From a checkpoint of a small transformer trained on Wikipedia: width 256.
Each number is 200 + 20 x the weight over the matrix's rms, rounded and kept within 0 to 999. Layers, rows and columns count from 0.

# down: layer 2 MLP down (transposed), 1024x256, rms 0.0517, rows 312-336, columns 192-255
# up: layer 2 MLP up, 1024x256, rms 0.0517, rows 313-336, columns 192-255
down312,186,224,217,205,193,195,208,203,215,181,219,181,209,181,184,205,204,230,179,193,219,194,184,197,192,195,208,200,195,208,196,195,260,206,220,174,215,211,190,209,207,217,185,185,210,141,212,187,179,226,206,247,171,181,165,198,189,262,233,216,177,234,203,222
up313,147,212,211,216,221,202,215,200,206,191,192,170,213,198,201,204,180,205,212,193,178,182,193,223,213,220,216,238,181,193,165,190,181,222,144,174,198,227,208,176,203,156,225,221,168,188,196,186,212,189,203,174,253,198,187,172,254,179,217,170,214,211,204,238
down313,210,210,217,196,222,178,200,212,209,202,187,180,217,207,218,187,227,213,181,155,180,229,231,195,223,189,184,223,205,214,228,168,215,176,201,210,159,189,208,203,229,217,193,213,210,248,199,201,218,146,182,217,168,197,177,167,217,192,164,204,175,190,207,185
up314,220,159,216,192,202,187,180,220,174,196,185,201,219,226,218,210,218,198,185,200,189,196,172,177,196,164,235,200,167,244,174,194,197,216,210,180,163,254,191,181,256,180,188,194,217,208,245,210,235,191,190,196,194,243,234,180,201,211,171,225,189,176,177,175
down314,203,185,177,190,216,196,224,185,211,242,236,156,206,219,170,201,192,213,203,212,180,198,201,203,191,228,177,182,232,187,208,205,153,191,223,213,204,167,229,191,183,187,193,234,217,223,214,206,194,213,200,212,171,215,208,188,183,221,242,229,190,169,214,288
up315,212,195,183,195,199,175,159,182,218,170,171,188,205,165,206,205,184,221,220,214,207,196,211,167,205,204,230,191,175,211,216,187,208,190,190,192,219,198,201,184,174,180,221,237,192,206,197,224,220,189,194,207,201,224,179,233,211,232,182,219,191,200,189,212
down315,210,206,219,194,206,199,187,194,166,181,189,210,191,200,190,202,177,171,225,198,186,197,217,204,224,180,201,186,226,180,180,231,167,231,186,219,177,190,186,198,179,214,166,224,190,193,207,239,203,199,172,220,209,216,200,176,213,204,226,169,224,176,190,237
up316,194,225,222,181,214,211,246,181,179,208,174,206,186,233,231,196,210,250,202,176,180,205,205,210,236,198,227,184,224,161,188,179,198,201,209,194,219,211,233,179,213,215,234,191,210,178,194,183,231,209,230,180,238,193,240,205,194,234,195,238,193,195,203,175
down316,225,200,162,157,168,170,229,210,195,194,215,175,203,214,202,193,185,219,233,210,216,210,231,195,226,186,209,211,222,176,176,185,150,210,219,189,185,225,222,172,189,231,199,187,181,245,188,199,193,202,163,191,192,170,184,212,244,221,190,186,202,168,209,187
up317,179,195,199,200,157,204,239,186,157,172,205,166,223,239,184,195,200,194,209,201,242,186,194,188,197,170,212,174,175,200,190,222,215,207,225,197,190,192,171,228,199,204,205,226,219,189,200,180,192,165,218,225,208,187,250,181,199,179,183,210,188,157,205,188
down317,228,189,207,190,176,208,196,160,201,202,179,182,168,209,202,182,190,212,169,201,177,232,197,207,176,200,193,199,214,203,177,198,171,199,224,188,201,166,229,199,199,178,193,215,200,192,207,212,192,213,198,208,162,222,169,183,180,200,213,200,193,210,193,207
up318,189,171,179,233,226,189,219,206,175,184,202,235,199,174,218,194,233,207,194,206,192,211,172,226,199,196,190,197,181,201,213,191,217,184,190,202,190,207,241,203,188,189,193,215,208,199,206,199,192,237,211,177,216,181,224,218,172,155,188,188,191,217,177,215
down318,190,189,185,234,204,188,195,175,212,201,209,190,172,265,216,190,180,229,202,192,210,231,211,217,240,176,210,240,188,198,195,213,168,191,194,187,216,191,197,231,191,186,193,201,188,190,229,227,193,222,171,200,183,166,187,227,167,180,166,172,221,242,174,235
up319,223,207,199,221,229,202,190,206,195,212,220,176,195,214,225,196,183,192,203,182,231,226,153,189,190,170,185,236,202,192,168,193,188,221,176,208,230,189,218,201,209,201,186,205,221,199,202,197,179,216,186,195,203,192,151,208,184,230,193,180,192,203,182,198
down319,176,219,199,179,164,203,207,167,196,190,201,205,186,204,180,189,190,190,193,199,196,212,222,173,199,237,217,157,183,190,215,211,225,219,160,231,186,222,201,178,162,194,205,188,199,199,256,193,204,196,197,217,187,192,205,228,200,216,179,197,198,205,226,211
up320,209,220,171,202,216,170,197,207,176,205,185,200,203,171,172,176,216,202,223,168,205,179,214,174,229,217,186,219,180,212,172,219,229,204,187,174,215,191,194,211,235,182,223,183,244,181,210,169,223,203,223,200,206,224,220,241,221,203,209,207,226,174,202,205
down320,201,183,180,180,196,198,226,206,238,211,216,199,202,230,197,204,196,215,167,191,189,182,177,188,203,192,193,179,247,206,179,203,207,203,189,237,187,219,237,193,177,206,236,220,213,248,184,208,180,185,229,193,212,186,203,188,187,195,223,229,191,212,226,170
up321,212,205,207,225,203,193,205,195,197,171,207,200,221,209,228,173,207,206,195,178,179,208,209,179,224,223,187,190,238,210,182,213,207,194,208,229,184,193,199,208,187,204,187,203,196,189,201,176,210,242,168,201,243,198,209,201,204,217,170,201,207,228,207,203
down321,207,201,183,192,232,206,205,220,225,213,177,188,152,190,178,218,185,207,185,208,216,206,191,225,185,171,217,198,156,189,208,176,183,196,213,156,193,207,201,197,203,197,211,210,171,194,183,217,177,194,223,203,168,206,229,181,208,170,219,217,184,211,197,208
up322,184,198,223,229,217,175,233,195,192,191,216,190,201,184,204,216,212,243,162,204,175,125,210,171,219,173,214,210,193,204,216,212,183,217,183,220,183,210,215,185,222,215,227,188,220,188,212,194,244,188,228,219,230,252,212,206,209,186,182,154,222,198,192,182
down322,186,197,195,204,224,183,176,212,223,241,206,185,173,179,195,174,206,181,214,199,234,197,198,165,226,176,149,140,221,177,189,211,179,185,194,192,204,173,162,215,187,181,221,225,177,199,182,178,140,189,228,227,181,213,215,184,189,162,239,186,217,181,214,240
up323,238,242,200,216,217,225,217,203,177,203,200,205,200,199,168,192,186,200,199,184,171,191,201,173,194,190,196,247,180,213,194,220,180,212,187,200,211,188,156,208,213,219,205,225,212,179,232,222,204,201,218,163,168,193,174,231,165,163,223,211,173,184,183,188
down323,199,213,178,176,188,195,223,222,202,200,181,185,213,226,212,216,183,203,182,217,182,201,193,168,231,219,205,210,185,226,190,198,184,191,199,192,168,210,206,170,184,191,188,216,227,187,215,193,206,230,217,200,185,208,185,171,173,168,195,231,183,177,220,186
up324,215,170,194,218,208,156,204,193,210,215,208,208,190,215,232,209,193,185,160,173,209,231,211,191,236,197,186,225,177,195,188,216,188,173,171,203,172,180,195,204,196,207,224,174,209,228,238,215,212,206,207,204,180,185,222,197,187,241,189,192,198,182,206,182
down324,269,182,208,189,203,195,157,192,228,216,187,186,204,222,206,201,232,209,180,185,188,197,209,230,195,204,221,212,197,226,257,244,190,189,226,229,238,228,159,156,230,195,198,203,200,205,220,208,188,177,205,222,219,179,217,221,208,215,199,170,198,195,205,172
up325,181,204,220,200,190,210,191,188,150,140,235,196,200,228,230,180,184,209,217,204,222,178,180,211,164,210,190,180,197,196,202,181,175,205,185,195,196,192,200,221,199,216,181,194,206,226,233,194,192,190,160,211,213,168,220,188,178,211,221,217,207,198,196,204
down325,218,194,196,207,207,185,200,202,229,203,206,194,160,214,212,208,191,203,215,205,223,201,201,190,240,175,218,232,226,212,190,212,210,165,206,205,167,210,171,208,191,196,224,199,203,193,189,188,223,200,236,200,202,205,192,203,167,220,214,173,206,223,178,206
up326,180,186,242,210,213,232,205,221,212,192,199,197,222,221,194,164,206,186,215,168,182,227,242,173,214,224,233,185,194,197,193,208,222,188,168,216,221,182,225,199,177,200,206,181,191,198,177,211,218,179,162,200,207,177,186,229,206,229,231,182,191,193,209,216
down326,240,206,222,188,168,191,215,212,222,213,188,186,199,190,204,184,174,170,182,173,169,189,206,211,167,225,190,244,196,196,246,214,224,181,189,208,186,191,192,184,208,184,209,197,206,190,208,165,177,204,231,208,189,202,211,211,221,206,206,200,215,208,176,199
up327,174,168,225,233,201,196,246,172,210,181,183,189,201,174,193,208,179,212,169,226,181,208,202,202,184,166,179,225,210,193,207,261,217,158,207,190,192,179,195,219,234,179,174,202,205,197,219,204,237,134,228,178,212,198,197,198,193,218,209,205,208,206,222,212
down327,231,207,216,187,211,210,154,205,202,230,211,178,211,190,217,195,217,215,222,200,183,229,180,193,228,172,191,186,201,203,216,200,181,190,203,196,212,178,219,232,200,163,227,194,226,188,199,191,162,230,163,233,213,159,191,216,205,184,196,152,204,198,180,193
up328,201,200,195,165,195,225,190,183,191,234,185,190,199,200,233,220,147,187,173,209,182,224,149,220,206,204,194,211,172,182,192,237,231,248,195,181,194,188,231,168,181,220,220,225,201,186,209,177,182,214,191,230,221,185,200,214,193,198,186,209,193,226,191,214
down328,235,149,198,231,224,189,192,218,205,195,182,204,191,204,195,215,211,214,224,194,192,177,234,193,219,197,219,208,210,209,167,184,208,172,192,224,196,201,242,249,218,188,155,175,202,233,173,223,206,180,237,193,182,193,205,201,217,211,214,186,177,191,218,194
up329,187,194,201,173,218,188,199,198,189,193,212,195,228,178,219,214,222,202,178,173,199,195,181,204,179,213,188,202,214,209,219,184,210,227,188,224,201,206,189,205,186,208,218,200,230,174,203,196,222,205,202,176,226,223,221,216,218,270,182,191,167,197,201,228
down329,189,222,183,215,236,202,222,239,184,216,195,163,169,180,181,225,180,240,190,210,220,211,200,203,167,179,194,196,207,200,195,210,184,199,237,152,198,209,180,155,201,223,183,232,178,216,224,228,222,208,181,207,188,228,208,178,205,178,201,191,167,218,202,225
up330,219,171,243,225,220,220,217,222,181,225,194,218,180,185,219,221,211,201,192,206,165,176,213,235,211,188,196,218,160,197,190,171,180,188,202,242,190,226,175,207,222,224,174,219,208,177,182,201,197,188,212,215,238,213,220,180,202,183,199,215,169,172,208,204
down330,204,199,190,175,180,191,165,219,230,168,220,175,197,176,192,171,206,195,215,185,200,202,206,202,185,191,212,203,227,220,196,228,216,200,179,182,173,208,221,209,201,163,208,208,195,224,221,184,175,222,197,218,200,188,168,209,198,183,188,183,212,211,207,221
up331,197,209,200,173,199,178,224,215,189,172,234,183,203,204,182,191,183,216,194,216,193,197,213,214,210,188,235,190,204,210,164,206,213,232,155,188,212,198,183,229,220,185,212,203,167,200,223,234,221,239,198,188,186,220,209,226,206,215,221,193,194,222,174,208
down331,202,196,201,210,211,233,208,183,223,189,213,224,218,162,180,214,176,166,183,227,209,211,163,179,185,213,206,175,241,174,218,191,193,191,230,243,208,215,191,223,154,215,187,187,193,225,174,194,181,192,217,190,161,174,205,195,226,200,200,204,178,194,188,188
up332,195,224,202,193,189,176,211,215,215,188,191,218,230,159,221,203,185,245,200,224,207,231,215,209,184,184,198,169,208,215,187,220,194,229,214,190,168,189,226,196,177,178,220,171,196,212,170,193,213,237,213,248,192,187,177,243,218,184,245,192,244,166,188,230
down332,235,208,222,205,207,217,193,222,208,178,194,232,163,236,192,187,202,203,232,225,205,189,215,199,208,225,195,190,207,203,208,195,230,235,207,195,176,206,226,188,209,221,203,189,219,218,183,204,182,181,229,160,195,181,186,218,201,208,200,210,181,229,215,200
up333,177,214,182,165,218,197,191,167,209,179,205,201,174,182,189,196,199,193,163,205,160,214,223,181,172,208,184,183,181,179,198,226,200,235,218,211,221,192,187,202,230,237,205,183,239,222,189,169,238,224,234,181,210,224,220,170,224,198,224,208,241,216,198,211
down333,200,168,200,178,206,202,188,194,194,188,206,210,206,189,179,223,174,212,217,208,183,202,216,209,227,194,215,230,217,216,193,179,200,171,173,198,207,183,217,207,204,215,231,229,180,202,155,183,190,242,229,203,184,225,178,209,198,164,170,214,232,199,193,159
up334,202,214,211,208,212,193,232,187,240,167,234,171,171,235,233,207,166,201,209,175,202,229,221,203,197,161,196,177,226,202,199,227,205,190,202,235,223,189,207,262,227,209,195,184,181,189,181,214,171,156,229,201,194,176,147,204,177,200,198,216,190,181,180,215
down334,197,208,198,230,167,194,242,210,205,171,187,198,191,192,226,206,225,181,184,155,193,174,185,192,175,183,178,220,237,224,179,179,177,188,180,178,210,177,194,197,219,191,197,210,166,231,189,241,175,206,208,151,213,199,230,200,145,211,187,200,212,207,185,216
up335,172,196,180,259,182,242,170,226,154,182,229,193,189,217,175,162,222,178,193,240,183,179,207,216,164,200,205,215,184,226,198,185,161,213,183,187,206,167,192,170,209,169,199,211,188,150,194,211,206,197,201,207,200,212,202,185,241,175,217,175,170,186,197,195
down335,205,186,222,196,214,199,155,202,176,190,218,217,215,195,202,218,126,221,190,165,213,218,200,185,197,173,193,179,201,203,216,215,210,197,207,197,235,202,189,226,217,221,197,193,168,249,216,200,187,197,224,190,176,216,220,191,195,216,177,233,194,221,212,208
up336,203,178,230,163,224,193,212,209,197,195,199,195,182,224,210,195,197,208,188,194,156,178,204,180,249,225,207,179,203,207,190,217,202,230,202,252,223,165,191,185,206,205,195,203,213,162,209,218,225,214,204,196,183,214,197,192,201,244,184,204,151,190,196,234
down336,240,167,187,197,180,200,172,208,197,186,167,200,201,209,222,175,174,195,211,214,164,244,222,188,175,203,183,245,196,210,187,196,197,195,216,209,200,195,239,166,189,166,222,200,183,216,185,168,208,164,188,209,213,189,193,205,201,217,177,159,182,211,198,194